Each number is 500 + 50 x the weight over its row's rms, rounded and kept within 0 to 999. Layers, rows and columns count from 0. Numbers have three digits each. The size before them is the row's rms in percent of the matrix's.

# layer 7 MLP up, 1024x256, rms 0.137, rows 528-636, columns 128-255
101:405565510526482528469435521531570436456520506550520468463518519587554491524512471538503598534451426482546525409530515496416549575533486488470489439485486531533582534472417464432457398471624560580525438613538502497516545435521450568533428503501523517535519503455518501456504518480448449469689456530404553446552475498535479426525464437419455476505486496511560514432542509535532534518475
100:525495470489520511563543574531478593614519550433508535551440531531471550466474465634457478468553548467507581595455476543501595499595451535514565551484430463489530486417554473449540538506515470490514502559490522479549480378509442503594543507460513471486531513586474506637457420481471536525516447480495489527526388445502468560481478521522414443620457396496519435505524494503549576407521
096:560451466541484596527617470516520459429515419535516491528504577537564473569533411557598498533455466459508492557523462428409544514553433524572542489550507505517487430507383449429492448578462417542561406516445485584596557527491506492555490515469551605485479578451436507490539486468549457506547573488490464541533517469418629448485378433529500487667490516485473456421562459576477446496572
103:426577495572455493461555427554594376554486519472464556417478510486483529616512453385459418475569430574489415430488547503470580462522532495503488434492501549532534577442427537510438505657506434568523529452484538541500445533573460522488459457618596516368455488461517480494501419423517526586562465488518540486496525478493493468473552495515500472552534462490461590485491459485512575562540
104:456570523541453417487525429499443480462542494485515392523547403424478465526495461577462486511441475529438524528462485529506518524512548471575458449536505560472508493436483440447427501459438495482470537481445558644419510427545623519429465403498538502554441535449514436559545549502536559504421483383484473537505508513431569493526586457485564504435491586502544582484506451526548487480430
103:516566525499503530425470570513469507384451495565578446482468467504528468485381557598439475533550531402508489513410444520397491461453553551456475458528485471523509520467488531542594555570469418501502496460497511435496495508545576605527548463552535508432499515523462479443527564505460539443429474507479456592471606499457435476552520524496526467471392564535508527524491555459502568530521
095:563481421517574520537530443510511493436531518510446404462521613476539507424528491474518576469504608471562509430542483392485467518477541487492538592575563491570550522569550502472444443531501498438482489450431489529490447538399523419400483361642507511408531471576514488426502475531503387506485544439526486492525525431477606475431547467463479512609516501562485438470453620596501539428475
101:558495535562446592443488434505479538503498555509552499462466430603536559510458458479501414498427527460437432456500532515552465482495545501615375527489437534528550498537443606563443497457458434468500442500455508415514441502494476515514580506484543506514371571500509473587483458562518493504451498477559556470525539461516474508508563478443577416486553585423523536478522549453525591467471
091:462515513489561593518489500451507471511501520437499536463535454433562565450477536451506474536521601558443534460527527511511522554431560519504504518490445581452474535407609489503414464369499445575412449535424525506563538504513526455427509458429490431530426473418590514540405477494423584483596503429510543484519571581490547571510475439444499477521473525565469500458562472542438509449494
104:503444528440478460451505476429393422514527500536494431477533391536470503474551472507465541480513558554567541485517507535489451591499597534470403498524513460482571476509535521436470535516416497517502425464517534538536553451502425544414470499474485459498539437408567459528499516471550473525454507507456553403442394506620439497515635424593591451498430507493503487506516396601509567501531
079:562532471444494467479562590509612506569471529430538410518604504418589523552441503463546550514521438598476475548475498608516453554555482525551425467459465550538521447541459435562451525575462478482519433486484529517531541496453524554434402424462560535515562463443482561603487372526464376450515421548568488387434485462626513465482487479464520582505488586552551497500503440475546530467510
095:483504548519506493494560486495510518538524529514515539535566500476542492474585562550489464510507436568495390494518433584453480433422463562534502497551489539592546531522558481510529477406540461488470492463431542518468583476492558475516545557561524484490426467556486534471537483495506468495503500557546531434489563412459553579587389490478637377522371450400422466506518530573521526587453
106:421464477555510486476558437472391433466503481640484530477489494452445434507479489490534472528558457638610494502492518616565482481474577528389541395454420524466437481521555492452514536452479471537583513425427438581491601502533518526513416543496512508473543463540560514536601580428542439490446472538532555580497505553409446459502433484498447438536464504451471453530483540521553532511509
096:571471529606476448427478502564496502528406443542487458491486499489548521539511499508561401431437454530540418512609492497475478485503442454436530594454545503436420502491496543500523546454589514489523416463505567461474603450537445570413519546529434458609519542378526422445460570418542506543508485446445503529607468543447477418483511466595493555465519408481478363540480497406428496589475
101:466528472482470552360494483537483406455478468497515491487505483379411507458511577436487493504536570549566511405506438549475443454510553513490472531525506429461480439563541517526556540503532547458605602509475448484435581528453521470486495512494519539444628508484531434372510502541547541558513524488376437535414482542493574500501454544539559566428537538412385472509533515474538447519459
098:519544529495524470563598563544530477498552484604507538441549493568558575558453515591517473502496543613411473623467470535449493548481460496407553515514482470443467463425500508509499482531517394405498470459565548573521550503605341475517519519511417504565516469466514428463496435440421453458469357437479540484527470488531561492509446539503494448499476514527574541556479499484594628459426
110:407458509515502578499583477487380545549618504509451501482474476416516490521584463477462574512424428531490489523620421552499498562371435639481560490416432478511511461521536464410513510509555536599454486455568544521486475606494509532442464503478446478555619477567489482553519458481524383516525535449443430496432522508478491465470525434431472459569494393484569520520507385542526432535577
101:523518535435490510543531424566488540487488496463521495500425393580658471522492472489517560528450455518491448519526456461497529510446520417443440496460532492552493563484466444460486476478406476505569476519521517553560561529473539544549556569405601541565484460540441452402523461541460447476452512427499531382410420391488628490383489486466418500467513587483504494470503538414508511522452
098:486432546483459475520566584596447523539562536431457519466562544529452490474463427505529443498510546519433508491487554556422537459516458522526535570592487565479509529470501542437507551629498502574453519412527454504533500476545552540606419485413518539501486570415546498588393499382432493519485505502548568509521542553507493448476506457521484467450397503400478480520533488444585438448426
096:601529482483523481488443507484536461491472449539554490584491460496527442428456466612523372559433380530542507574527459508482441510494559521505530526432481481535505551544449430529423525447437406399491457484423520482536451524586522528483480537518586534516427523413499445409551559495536460536514429548517539503518512478494478546568470473527593455471636611481557567486474528521511565483440
100:537462480421533525471451520486466531498540456446509467412517555525482543482604479364583480529574549506506597481552567501456532596469474568597515489520502436533551553501476462391506462448482583443468501488446593563634477514491491514440493564455441491591483468430581522506519464533511473502503449492461463511536579450565577513474455453580553503497478520533492640562409467568533487547532
100:582490428449600539418482481477492539497438409555526471528468467477507456486534450569492519485469507478536485564383542527478340463487488554468538496542448537490453465426478447514459450551479445544517456516497519481523421374599576541519530451471634389480559479511565505421499596502526567417533568507552491477557461538433555557564570552482484492486522554506471492528489530518564510491529
110:576411582485512532435479508444499487391548475447450486523503439513623537408462428507511419478532468462547515419376452524482598518548551506438513364459444495604542565552499512525507628479424504551549505522456522520529547518504501515516565547506520457516507526551505554640606524505521503595448539439498507499511461531478521469403423505496514490401489550538515458519534517518563533556496
093:472498536488543597535546513526561529522546507467465535513582489523493568464525464479575501496399535506504541580524535617462545437443456489456559552520432407585510435497529618513502470506431409525522513550494411511482443464541490431516571493478529609559428527430450487586548538455578506444482491466487520555373516500585533516482529478549472574416526416471520507552551488550477546559540
098:495525491532547605549548456498448497554489526448414491473517498466489521411492450394468550535536421508553475482426583503446600430514539486497527559490514538597503436570484491456514500448431518548530498482504563563528459465500427521602504437510570537449518537503430457459517591476579468497449562538480594505608510478478483500499506444461469507530466549542497548481497452444488554476547
093:451484477586535596477610480543531493533492538519478577434465422529415551509472454445380496539470472488584485561559503529447498422553585703577473505544524551555474510470493389598502455511436525434411588450498515511542572442539553471529434488477507518595593491458491537507548467536519504446455505456554481549485478521352496506546537502517417433528484497485458490517498459509448502467449
099:596421507555470488540570509497555507527556521506460486561477460533524450457404466497565472547496598467581529491510347521532386516482419528550505538436486405506521543547558443429493477411580517467484545522619463530512528523531495451482498470524512452587481455542607406563477571493462458529548553492527512495531457500497506458468487546436470413519463385466413551468397513553490549491558
101:454485484572572584525477499505468498536484460491428464534528526560433463484489545601443518564541513582478467518548561469498528551499540545522487467463472544461528430494543543501591571417530500545564484473509452441507534513541532521482463447504495545479533544493488416518408481495475340543441479564493447506511495533536490432532580483486494509500462495497549539468419511399446470447541
107:543492503527488513507403524534477517485517500613459514516495498525427459583547498429500480636503524447493514499546401351546511604573566404513529531528441480509531555498482442512466420534555544387493477540522434555534522561481598528424444527445494596583601525437434587529579547587576511532493572486462453457510486477508501569463451425450480550464475467471486483448438460476588442472624
099:554531489502535567545486497531558611479586332518585521509479550572480488507399521512508513418513407566489504507435475509542555493586490447457458383407571523490373554486589358471408385575554459467529432491560496494478516594490536469501481517546595451455486538532502514530490531493517474486492535495494504501542630515505507571522523461577526548467459425505546461499518467454456586431480
095:506554466476542490445493459490439489560565471461400562511487448548473471549518545478444434436473457497519500540500441688555552468539420599531457456485558471571446505505441612565600446560454460593510445542442524491528495438527543574495562492494443480568556446392560582525484514484504444434482519437441543528545505493565442584441475408558500467480558510457516515469522470548521595477501
107:559480416430597477494450484477571458498496501465463511477483451493514486500503522500573432503499626543626527517510507592478412513498484608525558541604617517535504565531560495552457547479499430477514484453510517529527471525464386422514528446491538533439552445445545427561500486447474458563557505371488555475516486470473497421542485447494505492448436453489519475423435519420431514550578
092:480525559518572645488507454471495477437496489491495456535535428500611509463533497448478459457443445442475504577502607487550484558644470454398464464527536473473473455522493492489486526568447465539598507483510476541518434519547580467486568461457480507593513458400554544564511451451469499587578407434537475513512503526463478485549553442554460492476515585465534487548435578516570463509540
106:471426445539535519506521417522473439449503479420484533441437549510583608547478495522526510457496478516545473480467450412514510470547484499549615532495500467517557564522480508480518500483401473440457534606494589463520562523516520368499460460447510553524486414515416422492563574593580441534470602520470524462490511558479481514494611493519573572449496456411530570389399539494413500567558
112:495488599560457525532517537480512485485490443473533513542390511474508555538450517491484513448586460560555502480595595550497440563503481585412507539500520464498486503434500509402493534512559500569453515570452548605543537445474544483479497480480516440461574572470539449364463489452488490470548539530479539465459546494489520519422523544514444505456510563444614608421482492497520442458464
084:553524496554515493573548484414454542397496524375535446478443567498475536496462478568500455551453456506599523588521444485443501408521513477454450420493463478430537533479595514503598485542482561547480544494456527482508467575498450535589506462454582489551499465491592520441500549496481524514486423390467513550523465604569433436493497499507531473430556533599462481486472504543446523390515
087:484412506478478498530571560506470535491551472454496469526477506582596504510480597548484451461517440539551467575448405435436532498502502414575521464503533537527569526500484454551525450513494556366580510457498467625486542511469506501478496447479441466448481528548440527527536556495512596511489498597447480553500442541497552488493458493498495548515460501543437551438483460383502488412487
081:473523513423513537544457478574593556502511448472487516627471533501492550394538469436492503570485656542504632415465454505434490522513476416502498469530516533561533538528506429543502581499550510417529523531426475553436487485558549553444449442549406528526480442488540587451380565520414470440440519499559579572450467529471478477408509408518445563526393550480589507455553537527611559530490
098:644419545542546507593580476557553565584522500505505468497480421487470527428553452489433486490457491543608467597472400544479523512513523458442448495509584508552434495544497462478545487528442543562525526519480581546461546467391504522431579450543454458548557444536540651456512544533512543531475541509441482469532415522439520463402423492473514495442510638415523463467426524530568517481571
093:557474525539559465426552555510519453570350552480552541489512525572479531513534655534521443516430519510553544543478527537507487474480501591450534444537542487459564447521427529423508623543516373479422493536512517560486545379410428503549573479477553576446475430594428491567430445474514477386535549479454518557462519559462506447437532442496517465488438508482488471454442387572484455544519
109:398440524344436472518476573518510506500491419541557469599555487494442464502532571463504509467553439508444425457541476465529521496437470522497536519515517434501526544581512503525462477519448524496522490470521594507497512549493580425531543470556461510494541489479423619537613532490491495534541464480514509429502420508541568484527455552473607556505475491393535432460463525407553483475500
099:454482563438590524477427551521573557588490513489510414515508457556468556461477480463502461574452569438504506465571566533512470421456547539528581563542493500523396488462425536510509470501564524421560471544471486472438528526589479478424498438502437459510556425441505525535501518499503366465466596476536479473420378574508517519493490543540477511474463493483541639522528661507445545538559
095:518501514481482498463570471477519441472558487490524547513390431574556494462569567547487526427563458455487426475399521474497570496503425554549517530448530550556465428499571518501467435517546417504556526558575499484531488514501455417500456477496461478445504478559512507432505615517503464455498453515545540537528535444486561516431543431482548531471435437433509523514539546469539537449474
088:458478421497431502479570487469484513508553415443529623514470513486557601510553580415530477488526489505463446509552514544456516524502474461514509564489441478501498474422487536508483532453505457475469519493501502571478478485474577563544529427488465497501470493451480547522456465444526549534573434489482569465456561445505504573598562536514531446414547437551558541461457479523451402625629
096:542580528527473520548504486528416515479507459522456544558482448479523543473479512534552496570515530378494656504557546473477378412503434491416466453513495541552506386483503485486508552431546539538510492466414576533556446494522497510452551576478571544415486533489462444518508501657575618507506484539432559437518437518465472528506460525579383528558535531546454511536568468508476466477535
101:470536442431516518601432437515497494471469557536464510502591592498486384401600486516551522491520447510445461457518475584541489504500473548483556474599358592417538539495473475508465482475496484423541523552529437490571396383512545461493419466508583454487504467547461454431558518430481488515483534543474570500577532493488570481506440494528465475532553513433516433548469477486476516573501
097:447490567418519545485456547590566495491515433486607546581392483461509466465553429496555561496450410506493542583474572460429552480454477461488553557510523423562486476472434492468576470662479496433532457494504571515402514472489474436487425507493491524452522624433531566475556500480568492553459396473447549488572583508475551460472473400540485491520535508514500439449602480480537506487457
098:507601532462475501359591509396518502542464545506403420479459439580506541542452502453548459518524537532509517467538418585541501486435494476500513490448431510527503467412512505622510451529533471435444510455498519474466453454558533619504501548521478452512560402546489497403499527486570530581540476607433518532421481510477563454409658470433457574458492527519494477490655539472511526486565
100:560489532577573538514413523438492514457507449498458568452388605545451515503479517434471542507560583532443559495473533601564494471475480509552547531415521557500459581534512502550571518580543451539524525482433466539490553465577561465477540463491472540512523466539538586465592427535453557584492498505458449566450515550501488511439423519561530475553413466520456401480478438562509465509553
104:498477517512452538316446492519506478537437497374568535539509537537582549459531423495461439581478521521571487492534505458546499482503437495374451520520444492518484493477492567450471454563566473420524450502518531525470473542498427509508457445519591580538419501485481606530444495447543421553600526489498558488637455452518558608542428494480500574513348405573539480498448555495454503436496
101:587533437485625451551544522528515502501539441545476553518538503504498564419518544479449450497460513531520569562562425561447461447485442543467413597534480509500388533502494465520502535438530436496534439442455479551403539503460496541538512397462473540534635469494474430515555565523481493478449462489532496419533522474530459495557523514602466504527511519546463403369485453533488458451541
098:647502558421536477417490554544526428502369405454593427566524594596457539541434492558477482492492452536536555603542524477502540581466482534522525532432482512524480504477504530540525506512422473402533388488461503544366523469452482559400566557538451509460536429417503467465505539456501449454376461507471538514539497488499467599503555473543509506534492622528445531485512509494509580638494
096:497545559545476510485502584456479481465494468483488467565533425531511499483527501448463459480466534422460497490411572514455475497496483535593459551534411545496451547484516544505564545481411478498421534383535474528570517474565501549485530452570535494562498477472519563371399416518416440455488473447485445568501490511473519562535538540518455503444521540449474554464477464530427493459595
101:492537548481464522468491465483493485511506585441518487481460442446455439510449473516475468407511669558454487491485469424457512560595476474530567475514530494578511541537559484486575433450508451435492448471476475541488527560431521482440462577531479451500511458513496459536590567585500461511469489507488444529467475436642389501565470594484464523467434508594503487542484446447563563441456
100:575474431505583503453500542509442675516572432486597545484455489552497475502412485433507439461478577505566562489549552530480514465518510470450580579407480431512442532571406522495467390508502527442364492443514475496520483464531365487534505487476576535475559410469436523530575574534503502497544554558432456524459488480490481458393421499546465506448494556562535597454470551480539488505508
100:468520554496554463499471470447493450455426558490477430476552575427528496556541458514482541471508430557516448452514472477485479447554475505479516635471530338532410518519411589500564524525475430598534497373443519476475573453492576560535461545509592480520532487594514489552546562522564453541511518526540498471433522522521557460505523468527385383504459462454489484496546526570478466544490
096:468527526550481555501531453502459502471551452496499449505474456549522406512599539518465469502440467494481539612388569548471516583516444442489504470471519546540511473537444493575431566546552546533533421461536499448523465491531530610504355480529463614572484483551587493443474512518483450488534460497618487478537471518453522441457503544520519457498388490545462509384566503510487512486497
101:476525526487519470414527454449502554437499542494502495464493505537428544503532502529610566478503480508501464450495529484478589468538426549562448405472529577446525611623444453604609439513495413482527537529483419444501499598528453492473533432478424523484527574467527509517581494486412493483577505523544461520558443426564548461487475466524479626548539404555485532501443479563451387460519
096:544603533522577466404467526525530580461487562466477518531486495528547519423462420534628530576511533467413467477484442598474482444464396499514539509530515501579578481608439490470574493493497460506604503516453408569409541510509566472559484500442476559492482570473523546484427557527556455522530473517567510478476419428539465650395442459544493548572557439510416452495520410410556510558491
101:554423518516450459567534481480491414495495517476522523557431449569390496533582476463482539502472459511519479541479498483493549505616486497471403537436542591582510499420496469502573586560535483350420509430502547532516488513564482506461610528493568484445577490468537533496505464472495426505511616457501496519470473554488478572493504525422441521466456554523393469436441409582463422448516
098:473491464506491482498437503552589396561579511490427489518555535563545575529438474501622491530538520631554601477490460438533505497485512422549491501545462568460437502409501570477520422452405474441535596397490514549434536585480519502476446453463531576508577610583507545464390514504415493520592546525521499518486458470431573511506536519494486425428477421517426543378490507456513510473554
097:515477498537387476547435548534566522567452492460529588575434535508402480421539544486527600472444503480479540472494605519501616523490500506561575508485469583420518514558512499505482382578486490480472492572466434537520470521534466409573441466465522405530502513498422544495447506559506506581536579478515457441471452401417531506469515469472560428568548555557484520544387519450487594456534
100:520566536478416531487498426492534513432464439428473453557624478552589403524482537557520443512510473573509574441443423576546468431418507550480491454491566457583432501563544561463461500473579527487528454528430549425501516478548548550437456540489393482509444472482543546583402504476473529556509525349492548505495504400544570550468486516421443508452434418469593581472474490532428501468564
095:547601610417421462490486471451495494501598512449456440542471498487598406444493484536460533559495538442539578522453505488449498499560445515467584444530501452535481480535471419473543585468546495554483488546494532453514517578462503432585487450546456563657535491440497564518481528488505501471521480466480510464537493433558403473514520478492588565554580511478624511535500492491499554452506
092:419468543589437412473531472465434465463560491459461466532571513524551424434444456596531448479422444371494527500542540403495442457503471499584514506471539521434498583527446483561536543541507474532396442537512477482446504504581393477537460494496533486455356516540513413586444474527399526444454483454473521557524573539543425514552490414483462549521417522421508516541462575464442538545487
098:500435512496480472487501508507440480521508521572518511415443489502469494455501463599479392503498512392482473566509468533531534486490482536516457526456436583471453528583561512465514499451526430461567473405415467519622455544516568565502473519509537509513516570507529556535527536495500526514520440470544520498438579465561452512546522337535471456550485473517521555486425511486501471554536
104:543603512585511449477456497551572450426501471530545540440462529541534603527474455449527512444538479534483550435558568454505479470443527532567539588483515560420480508477556479549508520550504449473432544527532582472490478492542536470573444554522524572527517515500502449571462524418412545470516505445507418441450488596500508576384550466495485509523499426504509511419481581574539489458535
108:460533430472526522468431540417639397513524396549440512514463546469511485551535490478497552399500460561513515501500513502523434503501444575441621512425443480523400487552403458523516534563554516501504465446521525431452522506564526518532517438501557523473497477456371546463491488516524483602497503545526459454477582442561362451432492532433504462483494521517526444519538424538509502602535
105:506521475482483555516481528448499540581483503433462532476532510485465412511480442555547514442471538480455449498577478477503525502535481477445612518501528498485617561496460605479495412542452538613566511452510538579473560584464542545585486550431352397484531436388461467453516438508551551416506522463470533537530490488500533603532481410537505503593410501509516471531469556450480542534462
088:440480562496488509389388460562495518434509556525497514458543430525487546488595491508450539462516417565433543554471434546585511455584412530526459476486496527569509491588582496516480422567554451488532469536447460504530395579430599578513504451648512591434503461519543537639564506460428494468511450495484521490583478530415563482468502496435466572561455509382511521490490498490480527538536
099:513487507464508522490517573504490491395536438416485523517560493592463567453480424486447512577367457564572500538402560581488563483418482536470454410566524551521502453428553542483566545572503478473632577376452535521525503553560385498547471452514508491553483574584473595500417448415486497510470457522447515505444542514535525559491513531535499442455557398515498507521534443572451509434421
110:538532487542542513426556420473583590555567525459490524401469463458497576481542492392433531444510576484533516594560534567505532437378549529441488379551526566516526449528435447483583396510366376457437568401475528479500523418504550448490569459436475525520480497490495542552465552555458502533534536514462537609484527559503481421555500542512510478539480480496535474470490511435498385552537
093:454485539534536467541544480457515517454526547517507504519447527626412514476555528523519422512475437533519477490517495530520480558442483451449620493544583504513590489505498421597478480498485454576492556491514566533457471455510475484476446432516519478479550492454390500501544464385528441531526569630557570584326498521475511480434569544399533560478505491505457470562486484442513535430589
100:410483507524514502583503487564413551460519491430525446444585450477466548536555459489631552513484561603451516432522507418450477508423453519490500481429453522505524541430432483549500558516552458520493535566528511509521462402482518538509437479575492574387506400449462554472572599493483487493511462578511498500566430603531527540441547523608423406539470526446490525535591427457510524527544
082:410459462525536541514541462491465514514413495508549504561548590499478487517538493431439486428466470421464499458520540485477495582482436538505481482463448457511422505458592511473477511525533504510455487433534473563514507444594508568592432531441519506496512518505502487436508435391446490468518424560446531397378465528580542471467506557515407476572525524493466499407517455549515518596517
100:440419433449520453454502567530513495594406500485437581555485452479505493510525494504501528488404503474420568489517406502524549500541444499522462444472457505538405538480489452468535475497494522463559478403493429474571476481482554564444447472432450569522457492543547471456474465444446481505602559492368454557520549481556497487506490515369529481469554502554480476588445498493493541493531
101:601438482452495501487466511503498594570477530484429450473541479435456554555508536460575508433491546535452478545520425460455519586525516479527508488568508538464496493498544460435357407536509477499476470460464516444484465570505500453521464500473558465538608555531515613519454438555547542516491559499631495498627494562396586476438475516562593495419451508493443474477566628484454425454592
117:584473501510422485456487598564461529539456420473461514428416534515532528490461461439507495537534611534463556453515441569538523565486463508476506589556517484535515540470457500427464492491395529387428510400445579553550548555455523429488506453492541537514481415419430506440510471514570482509419467545444427484504505486447555494490471525511430506474540645447546492483440506523505517629526
101:481541559584498519511589572512444434564492484444468509569425508437434423480462539471518536546503526589479560498421588562494494492568526434604495545471569511572502530502470513501488480506581477501532505699527565488463451485516577521446546479496501557494505459513561477525402405442599468534532485428545509411486458527509497483450506509571523526511403529445478513481444490425479470522529
102:449495475524463503500562422628521460471515566496416513538452558529587524481497477524585489507511432481489569514526489481436466548383494532590470408487516459592486519521443481414526482534442525478446475520509574450475505590519450493470444495578422596445522472602464457459431502541480440563489422492566609477430349544530557408528444544594496512476381525521485535445527419512370460558496
099:446459455564535524555551590444493612373481500518527532481482587432494576445412465489479475433483533580429477444527486567526466444454420404441507487493488522514478455497556514521517569504663489447522464466513541593483515486578509520556454531465532501508449358486523419531572467539530494536550537370488507427489553500496501456431484471550539508474413511471451577550524485458459495492475
104:468616480497500467524450522476490496547603476391542616431528518597515478446516496492523495500479465451538465480444562508472484533505477475480403448519568524553419556523430488488486437570481466477502469548487470384545541462544465545479537465544528499488454479410510507446461458378445520473516458499598577437465505493451557494481607531509472574409471506503489565391465496618522460467472
096:483563510550509476510534448562479549490506424423518500489583564594565445415485476470534536549445415583480499468472481465495606602448475534474504443536632505616468492454575421473503413506453545533530527486493564460415503487405540485517486442548574548439494554519380481488415477457551525472591455513513510533566475575512564451475489497494532407540545539532464490493558489507478528511549
088:561558541528483530541604445511494495487531563518540481422456513532465438440506460454468486447490568512475453470498508621541405531564444534425508443532336458500462524514583478498451503473521522496394604501581488447486501373457513431450490561499509514472515464475611460444425490513534477597468388481482523465486420455564595491517433501499445529538471437435494479529456474480607531565506
098:549573528453508486585580456424586511493539520552390517546564508491480527466436467456438551463532482473434511468542538566504530476502440532535541544518493565502510469446428438412461591476398497445543456494435511409489568575478482539535496477424473461596550491585468432529514605600559502547490598571442536466515543438469497502534534584502481474509485513457508532475567513508604465517454
110:574522500498582583528441498521517519422458530555466544496389512469421494459481498465505472511492437442468616594404570568505467480544461584510530473522498501510495509500495460500478490521536482559575481583485496534565508547455573468502537372531558576591504569557566498425554522634582444524517484460496514497552470440484548541505470457487481533543391417511445455442456517461561537470573
095:478480453485542546542485510442552572459546506386476472462581485470515507522557486497505593480461574515562538547523537561503539551478507540548529471520531470429470457574499471444516420566517443453483497448556462545409432392553487496557450514511576459487490574552562529483409564499516519498521539416522394486507492494498472536482434462459483551522574567406443501520511496559532425526517
102:541504557528437494502566484499489457545474547533471442424484521460571480557569545473410503458405400546536541531482473463552592606548528511565629567481463575513570514542541470497496448530553477581598505430461549498451452502528589488492523495476596524482438438513494409505526454489440381437576485512541493500392466462431433497496556542516477492547552455505455486525458594500483501409509
098:522528575454400490412505524417533469566546496555454463543424464590492538546475553437556467557445489510515495487471397546481529389605496522552481485492440493542495539545549479453576583477496582438474610456545509505554514530460555506542557509597445493509514410557524527561515447407486436564507489468529497494473405476512517504451544429368497501571497437544509424454494512533517452488543
097:544483406497528520477596461429545507453492465572611499464494510403554542480571472441514444418561429426581510472498522493456499507393525490505516415462491503563471582403430454519459454502504541557490488553568458480474469371628481494496526542514563481502466386402459519475497549533467528435508399482485417477527485417509453488422437528422520545528452576443546460579574472479489484482510
100:542457435454562504473465508556487521556485518535568440478509471509512559542488475542523423552478426564512437462539391604449485440487474504465533549539560550491520538440493443497518470570549556468402593506376429477489523580551430431523415560563473479585487445519508515579500478504519475530480454532451358483653487491534492427445542564493528516624483554482549467416516500586597514481472
102:533510538561545610466524538490563400571395531479527560506481462479465492446447461550536468477493503615518438472421476518485485532489549450450509476465484500493362391503491452456476506428504470469455648383535514473531436495568595475494520454521627506533418448500481522498506389463508502506517561462458563529437487502504512559489533532442474445538490542576546580514476516528561512527466
099:465446594463566547470499534455508525568527574487495514480593486483464511452564441508409470461546515484530476580518395538391382437555434529589429488536524493519486471461515503548436452409606602527590495496481511573556558462470515565467463417475497525552526518505568474512541540591502585466514520499573493485495433437502540371475530533508488485480453468502518415545543464560500578515522
096:476513546429533433519503513483438437491450447612432533543518541429428546520500529524583523508448514480536458580461462435542478490588458568421456606499523510526403565515483437565541457532522514436541458454494480455522488495516433504553469488614499430651550457477521491491508541449490414553445555528533467463460473540534559530388526562540575463528525447555525498481549511453556518502502
097:563513519519530446575558597428358530487530527481577408495534508466487511491509486486522539531464485467470486544480523410589565423445396348533443509490509544526456530466377487487525445464489496576518496533496499478530520520427518519545597533540580565461521443531505467518481468558447438520516506559517538480531522498551522603500491481461550525427497391505479561470607495466525422493509
100:544514487372512416489470490428540560517533443536513493455453521526503520452524520532402494534387496535475544457504463541501551462489480523534500604469469538474513453569475513497483403393553510526418502500519443473448556513431488555506498536562477477465440518508524518487437497532526509480613490555535633556417499450448508539458491478522518364456522478446607462515461571446557436492478
099:503429551490499522533509471479422394512475466494470443461462508571432422414584476371546414475484488475546491502496500415594651493437387481580473450463485409526559489528530606533581530532515484508508490519443499517453466489465469542500499573583506473560492521515487466521519514474475513538582506543448560458510480475468471545586543552497517422570524409477547491462471522445491496526439
101:485364513483596520465554497519519481455579466475404484464497508500452504540488448533493538569493526584519548491544425472435443503389531522462456451456470540501562531473476533503467565508486446444472516520492545394471452531623481550482522475464477563495614576453552474578548474536462543450521543476480487416527527462481402469478519464550608493513500479492441499615483559440424628552473
099:463385485496535486498533607466503485521522537499564455561470506486516488487395498502527502475563529459462377496407490512442598475443395558582489538474430573452445559572494512569530574508436493523482464452481552547502582476473447419493508514444501436459556452528603519433568441526528443471662487587512466446435438528513493480578486534542477543605458442500510492439488514575526520438460
101:454493445469527550410514527480461429461607514434518457509524549563509510524567450487504464521526430487436477462508601468512456464461478564534543501580515470528521484562558562494540500577506410500525385557465448431471529459495542458391485587503507500462574511498455565501487570544485555439519533494447541605503530492455465424426563478499454447535420572492473462433459527462445515535526
095:487503502577512537510457479551538467509550496568439484424557550453471581561542422462505473493460592509429546456490450522474428492509548552427522470541590584512471546429421496474496493488494487556501447508495488428493504529598523405490412437447462504520504541527517509512444523596491523476416552488496607613492456491554450587515470537426540495481588562445499536550541506466534608616491
107:494465566450491487583530488513438483559461508463548509482491510548462505513455440467459511466485472505461581549501578419449547381570526538518466572499459445459539445488534436503605496406468464577510543501553455525410382550550499550504444475476661457553531418518506436475490617560498514535469480479490577469530358524513464516475515545562474546443489461555541501471430484510508414532464
112:408516470424498574529517535420503428501528434587492578571527486519502470509541455505458507444467512431599452481417533526527496531552467493493461513509510454511566427504465549556501439559478559565541423413436547547457578442497557519513565548508480596479502467444446485479525503588506472464500511564511440449557517398507488542455500476422513570475451420357413443488442532494545473443414
098:527524456433492474506622512464588524554580462507527573463548530441497530426368426462539475467464512465431494500519481471493527502477564541488483553517502494524563466496560527458544531561648485516479555484404525505488520509446493514551368475548447523459516443569435555430423469495490543482485531478552469537481555395522539517449534447499454504500544457638437505577475444643527538534580
099:536489429493454543520565458444471353534426479534478508516470531504530514504505417455457536525493418499466522567491560521452511515516541511452472518474505485473522587547523509554584568449505450443574492576471510534450633361498471563464522552558434481511565488473554527509554509419488497434468514463378511460554524547474548514538524502402502450502359495487549439530441508482588529520460
098:554404461530421476513520448361433508518556580493421517455528448500560488460453486529454446497535482460533504485590486481424519496407470491507492481594503566582514426416517599499472439496508537483464455492480523496569479523437463657538575457515498509460462518490487604496592598453469428372549451472550541450490577463492587480449446516569515431603461521577568507547524396361540520581491
105:585508484559503509552546560416490454572534444464537502522515530525517537502460411494495508446446391413464539543488526434566470582594465468501538446473513454514546525477486441491460484509457473479442526495492474447539495571532558548551608399528602582529488513513618471474504499513479507518543506323484475441457496502525463501582539554456560573474469521439537514576539484494545505549515
094:570491512484514455427488498457503406485512471515518500468530588468625554523456533548523528523494429557503575402595506491457480494527554550531452505518535450500481556447488512463543497560573469553424585401486387541517654441504427489550484521482471474453458521508545475513392498430457511461460461440506423491491506565402527471446542528526551501487470448438453531529464481520411471534402
093:487542442503464414483534507453458474520480416521503511533497481499477617436538516492511556488448542555518528536522510479474505448461468456427486461446530555620480572526501422495550431456586513461491461531502470467458497551546435504457475500584480503445530401508499429476423492463565493532488527489475506489501495487539508444537493588555510479634409472444533477492364518532461375472450